{
  "n_head": 4,
  "head_dim": 32,
  "rope_base": 10000.0,
  "beta1": 0.95,
  "weight_decay": 0.057,
  "lr_head": 0.00984,
  "decay_fraction": 0.844,
  "decay_shape": "linear",
  "doc_mask": false
}
Each number is 500 + 50 x the weight over its row's rms, rounded and kept within 0 to 999. Layers, rows and columns count from 0. Numbers have three digits each. The size before them is the row's rms in percent of the matrix's.

# q: layer 5 attention query, 128x128, rms 0.203, rows 100-124, columns 0-127
# k: layer 5 attention key, 128x128, rms 0.208, rows 100-123, columns 0-127
q100 118:476511531563488568440448468533491483540564368563591475591557543520531437498442472455526481442404443439466473578563517475482496515440555520434489575548439508526482506571464484519585604490529497489470534397551505504466519505423483498606469532475500405524529501617499474490493537547493562521477427481415579449443468556602470447473488507580474460542515518523504367547571440491507502475518
k100 115:492460502518662488494425451558580495536518519520550484471534431498493493491470466485487568591452462450463472522503488595499450489542459481521477448595437466615464510560495384468579584541485484502407561499506392467456505558465471524505531461436525526494479535504549454492544449463596522518471500511463502513455370421547611444496577410528564501537441516537471442469497407523456451447520
q101 111:428552568409537580460500490606491425490538439558481480548497454492597507581476534474465465522485513464480461449433509532442508458520453411469476556445406518615432625545481480537547539417579554501493609500508572566549548518479446395568552421520475591539541462452499456491468572583511471545495430574493441461424475520555493535477486469487519489493465473500443420542490509538512525457516
k101 140:586457466480491450508537525484483513464531504477482493562424581563539548505579572547497430497373517591532476515473592482505557541423452518513588513475614474482416592473460493546430522491519456498564503441514536522537502452475493466507540521515370430553535510510503469491459481574508546529512466524541556560547623448465380571562472515511551486499365523460506471500522581507429536512404
q102 114:543514441428530476450482495455435531435479532486469479486446567475471588529522504528473611501432539537501491480433477527426546535501445512540588596542509567489483475535568478518472644513503460528526464505523476435492443464531492507437402516540524502636486487462556503578442465367534529528482501462430501394469642473491533579480392508428507446503502434486489470504470605502544496574483
k102 113:514455501526513557525521502407578508527445500531448431524458518481465461498422452428437608463466475427543466476504452424491484436506484354502493596499513601627475559507472448469488491506552485625517522468562476485432520565447511567515486480447395471530495561478519458522622552544407554521510490564588486449482471547439420468497494443446485434576475490523488477535539462525478484565574
q103 092:499556424487430501467423558444599408545515439478501495532465439495503511508548542670536445547506443494479491498350452486497455441562542452508511528490554538513548461503467463540450555426530530485512515455371468533516546537519434545456531550558550415467563489592429416566448498471575494482465446474472456504503484530451451612542610437476451523530480548502531497496546520468505435563484
k103 110:456520563486464405519488439530526452450501431537620527539512474585531521526578523550573536480522468500573469468469449460508446508566595434412521514472576482525429492588414466548496468503549534558510592406579440516589525513476547446459542513505493475514452429463529440508463479587439499494504430488484547421555490604589461453516468442498491493572559492505512427517550437611459443440457
q104 100:459517474496518564579523440544463450561443443545416410591458494463431487543467458454503471475625565420429554424387541505481517535493447516532382496522517501593528496385517465540567521497469508594604450525523475663510463475469556415522583495467467538432506492528507469487483582527480518481487475496491519562510540464492557471520503493467489537467518416541561446509529464474551525581553
k104 104:475558500494481431546415557509565543597546501502502493454463490540478499488519572467497492405513513480487486420484465373611555456495539524444466453474539514526574405494630461459464513502493404474485496496549538518503382540478444527516525605387549517545416477482445575471545437458433505594552539478498545555563521499473442453520519530539505515449473556436445550488401494563542541571435
q105 094:477554503493489531439554475492447596489516505501391538516481522481431503542518485400525463459459468396528545506610490497429490527480523542488469492472484480478502446421545522548505533565519463509457526506512547562418507400528454448525552533579608520521549487545548640513498544490441506543493566512513548351551450435485515445581473587522414524464501493479550545538603441348503501518489
k105 093:524520365455484447540402590506428534552469491543508483507405536529542536500460590472436488483535513443506513535453497460509459532473498500483366474486578532560461549419485520536426422519506529473438423496510482581466459433534482557607587497548453593413529570535537443488542601455570521473508505569502487468403426470401421459526566481478494509428500529482505502487506593460471531485471
q106 102:426534551493572513465447483525510442483458510511484550491468494528414571464498549584475485553521542499448426484505571662469438488505557486575459477482466491628527523598544492571554508483572444515479498475365422475566475490548592501500519385573523434505494495491526477478498506528474478476446437406500429458452492518475472452474414479546471518537461472522446563523607435548605483427520
k106 108:508557408507488542383451501547493467476626504456486498528474478570482435407474468518334526492488569490410523522506545511461478501547572452478471518434443530603563461557513499541562434494563478509498508563420519487481582535465547411427517475495531493526520509566506437566544389416542415494446469548499519438492514465552520452468508485523539436587417514495548536504534439588506536419509
q107 115:440517540524533533445428494538484445445499484558432490564537466530491454486521534421432564486448518422450520470426477564546556547522490576536512554506370504563485473579529466448571438435496501510454578558471495516601596521526530445526625439514465499461477458487502365523558482450489468500502409553524476410490484440595609504504505492492483622564538442457482455536490499559488496472425
k107 108:459503426417446478545436471502436509553573525447536488459453494479492445486433476543539450510517495517536460567411404512487492540473502450494570401419545500549572538509513444551551506573524498580526457541360614555492572587429546533586445478503449493558492474528408523494563453374490448516532464557473510549484469513474583501504481519518415461452611406527525517484502491514493473588511
q108 104:455557455585447495486483524561528524540492467519471533543459487536604507514401467554477419484477529506536478536452450466363492410459462467400473504439504505513548565459478511593538507501485486540559616500468494425521575530542524440523393489492529499484478421483582522453479516571491497490433525506515551433372599460542407528401508468483570469428516529500534532516409520496476446416591
k108 104:456492522537466536548460498498477501514467447527540536521553465464544503570475438465578490548441479440504510550475547530471524567482518544508435538484547431481570547462451470538544497471581419436422620555660518505534482460577411428521406470510472539510526348479482550475578458473526476533548523513483563413390616462545499479473468494559574458495427474583560506458437466492476541507513
q109 103:561470475387532512506422583507480458463637451500494492543447502452466507539549504471492508533408487456504445542448518510428534470472460495543537579364518537510355524549499563463491565506504486376581554520485548466463529489502428442528432471524466564490596507569603495437456494543551389558476574528505469487481494488436461507469505541521463496438508464510460511542527451527638519558479
k109 113:549562567518474389486526516471482508487463507617589533570517515467554498449491436570492443497445497484536483476497511494599531508481549537472534494466505580500449609472521480439512523495564430456498551493466542366503523534520375576489515563518505491615561464632619453423581463504478403423407531515495419461487494548428514492481497495468553480434479536462531475488589484465500504489527
q110 101:462472530527471443517570591435505519423435541514465444439551535473506506546452446405506523521515519441506489516573483624511442449522481418560568516519465483475571548579460487518556567510544461544560503530461500461475523527526592472415460487480536473523475415505447521511552468603401521559509588542470477456488493384604505515469466533495388553458441436469520450524544346478492445501562
k110 103:522489521507496526495481500471452582473557485448418541496546336511499427549504536427487467515491476455573469504499517551472519496490497459628454528516556498598517546456556491558455573483512565545434465623409518485477483471536491498522508465559431565430575464441578592599489550467477526495427510463552527383474550452509568549484523527461428499458497533481571441442405522482449581568487
q111 104:553479441479533456531476482460406519498526452516516417546511495454418458433527474591510502446497515506465508478513564442581505470425569575477595474427559511454591519535487527457500516481512469454556479498508523513434610572514483544524358593509538382461572529503414458441524482477395488457494482560596531644455553465492428537443505474553484531480488502596478506464450446470512437476492
k111 112:484483499517520496642433465535485442458497591537490444454526484441525414457511451509502506493445422466518472476521525624533522385513503558588603388500506476498515565515508484547491480514382495492514568563485450454522531517531443470494494575566489460512573537514531632407450451466514446447457557468510501494573513454503535549488526512479605531503482451490563479451602510587408534459422
q112 101:519498504447437485486607462477545527523516491524551537514522454485393446459489496500451484542532454571483413491395501504477495511522488479495530496564580519501446433493428523518603556557535461387494488406547509461508578466493455418519519406447609504448449424496508402532436476463555404465463470498500470461588497514566485505542460460430457483508431570564527486537534430376582533443590
k112 102:516497514403412428463500499462553501430476536541509494490535550459652564417494486441511409429520508491537549470425456502556494502568445462390551504442462524475445533518550537412514441490541601486433483470566587431482569507472455515480524429453518518534535461428496534601523462481608501553513479617489492434621456438537478468535559455464557474547477459518523531491493551521486572455469
q113 094:494517613469444394458491557444526425616364491485508586490519476502476438515574491463483495470470514521497462461528475647561545572529529494436533485510501529548489519551505460558524516526532495501513507566506550407420404499491439456512367475565470471484405470480436503509481539568435583521426549526599539524590604517451482550454464496504457536493500423507518460501560491535454549481511
k113 095:522375429512484473506478465426510475478446495434485531492606487524504541517600523444504550505465601597517411533464497561522539459509478414576504471550438460548547561531582562551506594501471515462502521535508455381488476530505468441472485483551546459449554528578621493465455521459471535597442595467509421496411550490521437500431474538444476550535535475503535557548540474465497522527631
q114 108:483452537476540540519524505501424468422474472495542479551566535581560591537539467468377511521567482582504562460508534427467490456527482357473494394485469450472478574452502501432542549497560473496484492564471579478389559464474485521493576498621443532452528511477488531458465567467460502489450522459484572563377425421506482513516504457539504474516475472546495458531627430506446445601465
k114 107:542541457523421558493478496501511519531475534400614542482528533490444447590491497493471544541464444511511507482437485514590473575578541564595396410506490595460432500435533489452425414533473502432448562487388509453521447476521479527433425532447484538456544469480563515435466574485466546432451490514554440640487506516551529503531475465581423551448509541455465510535527428584443516534485
q115 111:566538521420445528579540522521509527483425434537544544566527482574535500497516469569607495489402523428421439418619479468469511522520515414434572560501487523574512572650506495468553557520489582440485562481497522508592500505516463424502570534487500438533474478467493558497487570534455469533500501467479449468486422581587478521575373494483404554543536541564517491523545492497511447553507
k115 112:549552493472496533538468345639529513468479483459491490565554449494532475450477438587508564473483413542483499603489469503477399511560512401453432516466508535499502567577594507519521549549495498442582458559487539510494543484441406527475531449437513490515496497410585565467534551492520454448594542520513411534449474533526524477523521469394563514475536411493564506556506400553483476538434
q116 105:529494540501540408526495543572472510517430477470570566529551470410429511510480514629575442454472469529535436537524386504581498503580498537541405487483524466431495527536470505453450488547606473496475497527507477430520560470414496389520505449456459437471454528519480517577533452459480347556446613457503546463441467448486508529531485476506550471429535379479514508510494478512534426396528
k116 111:523492432475512391480510559514468566385559509464511513530490499520466540404480548558441480508483532587541475574511398550568452470440530501541510515505469552483397539500557563483501523536560530506526482539558512496488537333501535496475415427546513550427468485480536577433449369390529441487482531493529521405442505448578516502499529466503472475477456443564489533460505542515572380450548
q117 095:509450553509418446501560465573535470565538485472474553574559517496534566533466519477493563539497493515426498501456479564500412472478524486444551516435475526441460506457463492486511643475556489479443540441648470489584450547478539556528559492351488429583553396527492520564516490469505582476500479536422452388483547479517563413581490435565518380493499513463506544475533532488469454525481
k117 102:574445491503542500461486430531486482479508530494418463574562522421511484539391461457450555409578563478479589508555491543498426619543497453465573610548524555435415509564422533453480455529491549511513508606532611540594472532437526488536518470481448509446498464455516447516622511455521565530488522496472534562458561494437525483507547470420487508498479550497461443445509516476642467549496
q118 105:437432550460499513508398430594530468479539446527501452484532450582492478532573585543510552437496503468529487511494592540510418475532526481437531517522532502467484503526523516547522570492528506456514514494499526523437464522526475471504546452454369554481502405467412525427518594611500537454434496475455503500363477449643471540451497515459553426537445575417541408488459490375483503551510
k118 101:413477540454528473534518511601469482495491491577532534494613550514461497564489485570465508499456389502396486468520482509442470551506492518562471529424439522503447578551447412461485561590498566484503549478479538484405505659438459483441591554532464493520535505481526482438620480467437529490495504584435615459404536499503523520445500465504481426564449534518513462470413504437481467557445
q119 103:501472546373564469503552452512505389450521439498501530562499439453530449534510458450508501474465526501498531551463558497418548530488430465485511512554499516532491539538458484579546422313557493479464546482435501452564508499501500421531484482446431502537567454507599509507384480519499571547504567517533573462506532482579452595481517493502359504557509524414466483448497500585613549450513
k119 105:419613564494426498449467531439465486490370473529564541580553526408521521444510465492526512626509529598482475491464542514483514495525550492510579528545514489577644500541406457467426527478522570561592536466520565450521435461540411575541490465533532540575559571484436545533525475465467464490481469523540448409494560550443518505537395516446501476493494568482493483512497517514517566585540
q120 099:477529500571448538495512399438514543433471582440535402553580491511488483578500498473412523474451452535479586448476523503500615446561529516499485530480458539417553514440434536524488541458506601563561546512441485520353543511543534501643501515561511471522481576538517513462526525497555385531497450487529531458584457578459536530472476556605536502473464552496474446527429438458554520566474
k120 101:469428478473546419522435481422413522553548485468486442443522466511579475597511539428589539598517567569462592446449553550430469560449550576562417483511476505476480458471490398493392545499500473483354469549506485551451512533554495535560473483498495481444463512589507519538461491494519478576510514453538424510601386518461583535509453447551510479507467509421451509527529427568490504527475
q121 110:477425543495493499544474514449485533572558529462493520407464450530469615472554497493489448567468515526466487505519573523587470452576448471513574427510439468433497496526446482557550414601470481458437556443559426545422459473552519373496578506506498513466426576459506481538453556522621541498435467497574532443478408429430530499463628449484528470536518504504477483588482579569519540510472
k121 105:534444512484385499391566620512438442539517472593478476502407552587479520464558493531512463423558558527494555504491464384524524391553374440476452553466554424416504506487515444520580470486436524469516451485549563558481500521580578516441508483516442512508489534486624440478443552521479525429493408513564533508492494478540489465420481472472455446517513583460468464527509537510537478447453
q122 101:519533499459573548486485621500523400504466526596477458456496475481639537602523525511446460600466417475427504508490431571568482392549533585427499504438455508480532598530408515456525441434462502484498472466604504513498501589478507504493497445505496499469528468463499534468511548618529467448460424470502492524444541452594476491482508478445444484534508499530391572464487505366524522526510
k122 093:414485498558506534492517524550397541473534535466539419557524475481556495553495365444444501489507439439416522511468474500457521467393591602429476514436407501466463535532430503459521613522498504493522481467531533497490541594433477454456469428458443487499545437450609541450486442525488451515520561503485467505552576498526552413520508579485375423477531541416519541517429465457541565468447
q123 107:531549452557425572507545436483540542519552456574601542542433611487593470477526500512446558478432497516462554586474554558517547476495550472497434576490530471489429545502476433539580569419496554590600526472552480546519539495481475433499465495498473524546560465508458523406555513547446438496480492542439486509466519534465426558561445446447509386550555417441446475560547582471499545598525
k123 119:393457514447546522513515457476563486503516501508521408526569476426499549544517449392443610383515479523564455461474536562466474534534506492446557595598489520483500443486576463574536578551461506516543574544535459446569419582406506545620496449479481585541574468443517586494547432511465472448512560519513447497445504528517495507538497489580528494457447483514521505553556592415436517541508
q124 103:530409537475450433539474491601559545504424521477353409452523451397521455478450458476540546515523478492537463456468525528446460482551483455537525475513538631479597397544544510470548417517553465481557504475485549525526538437518548565469529414537552512451497578457590509462529503483447449481492490575498473507542485358486543488477560537527437402569595496521578577487527519498492520494552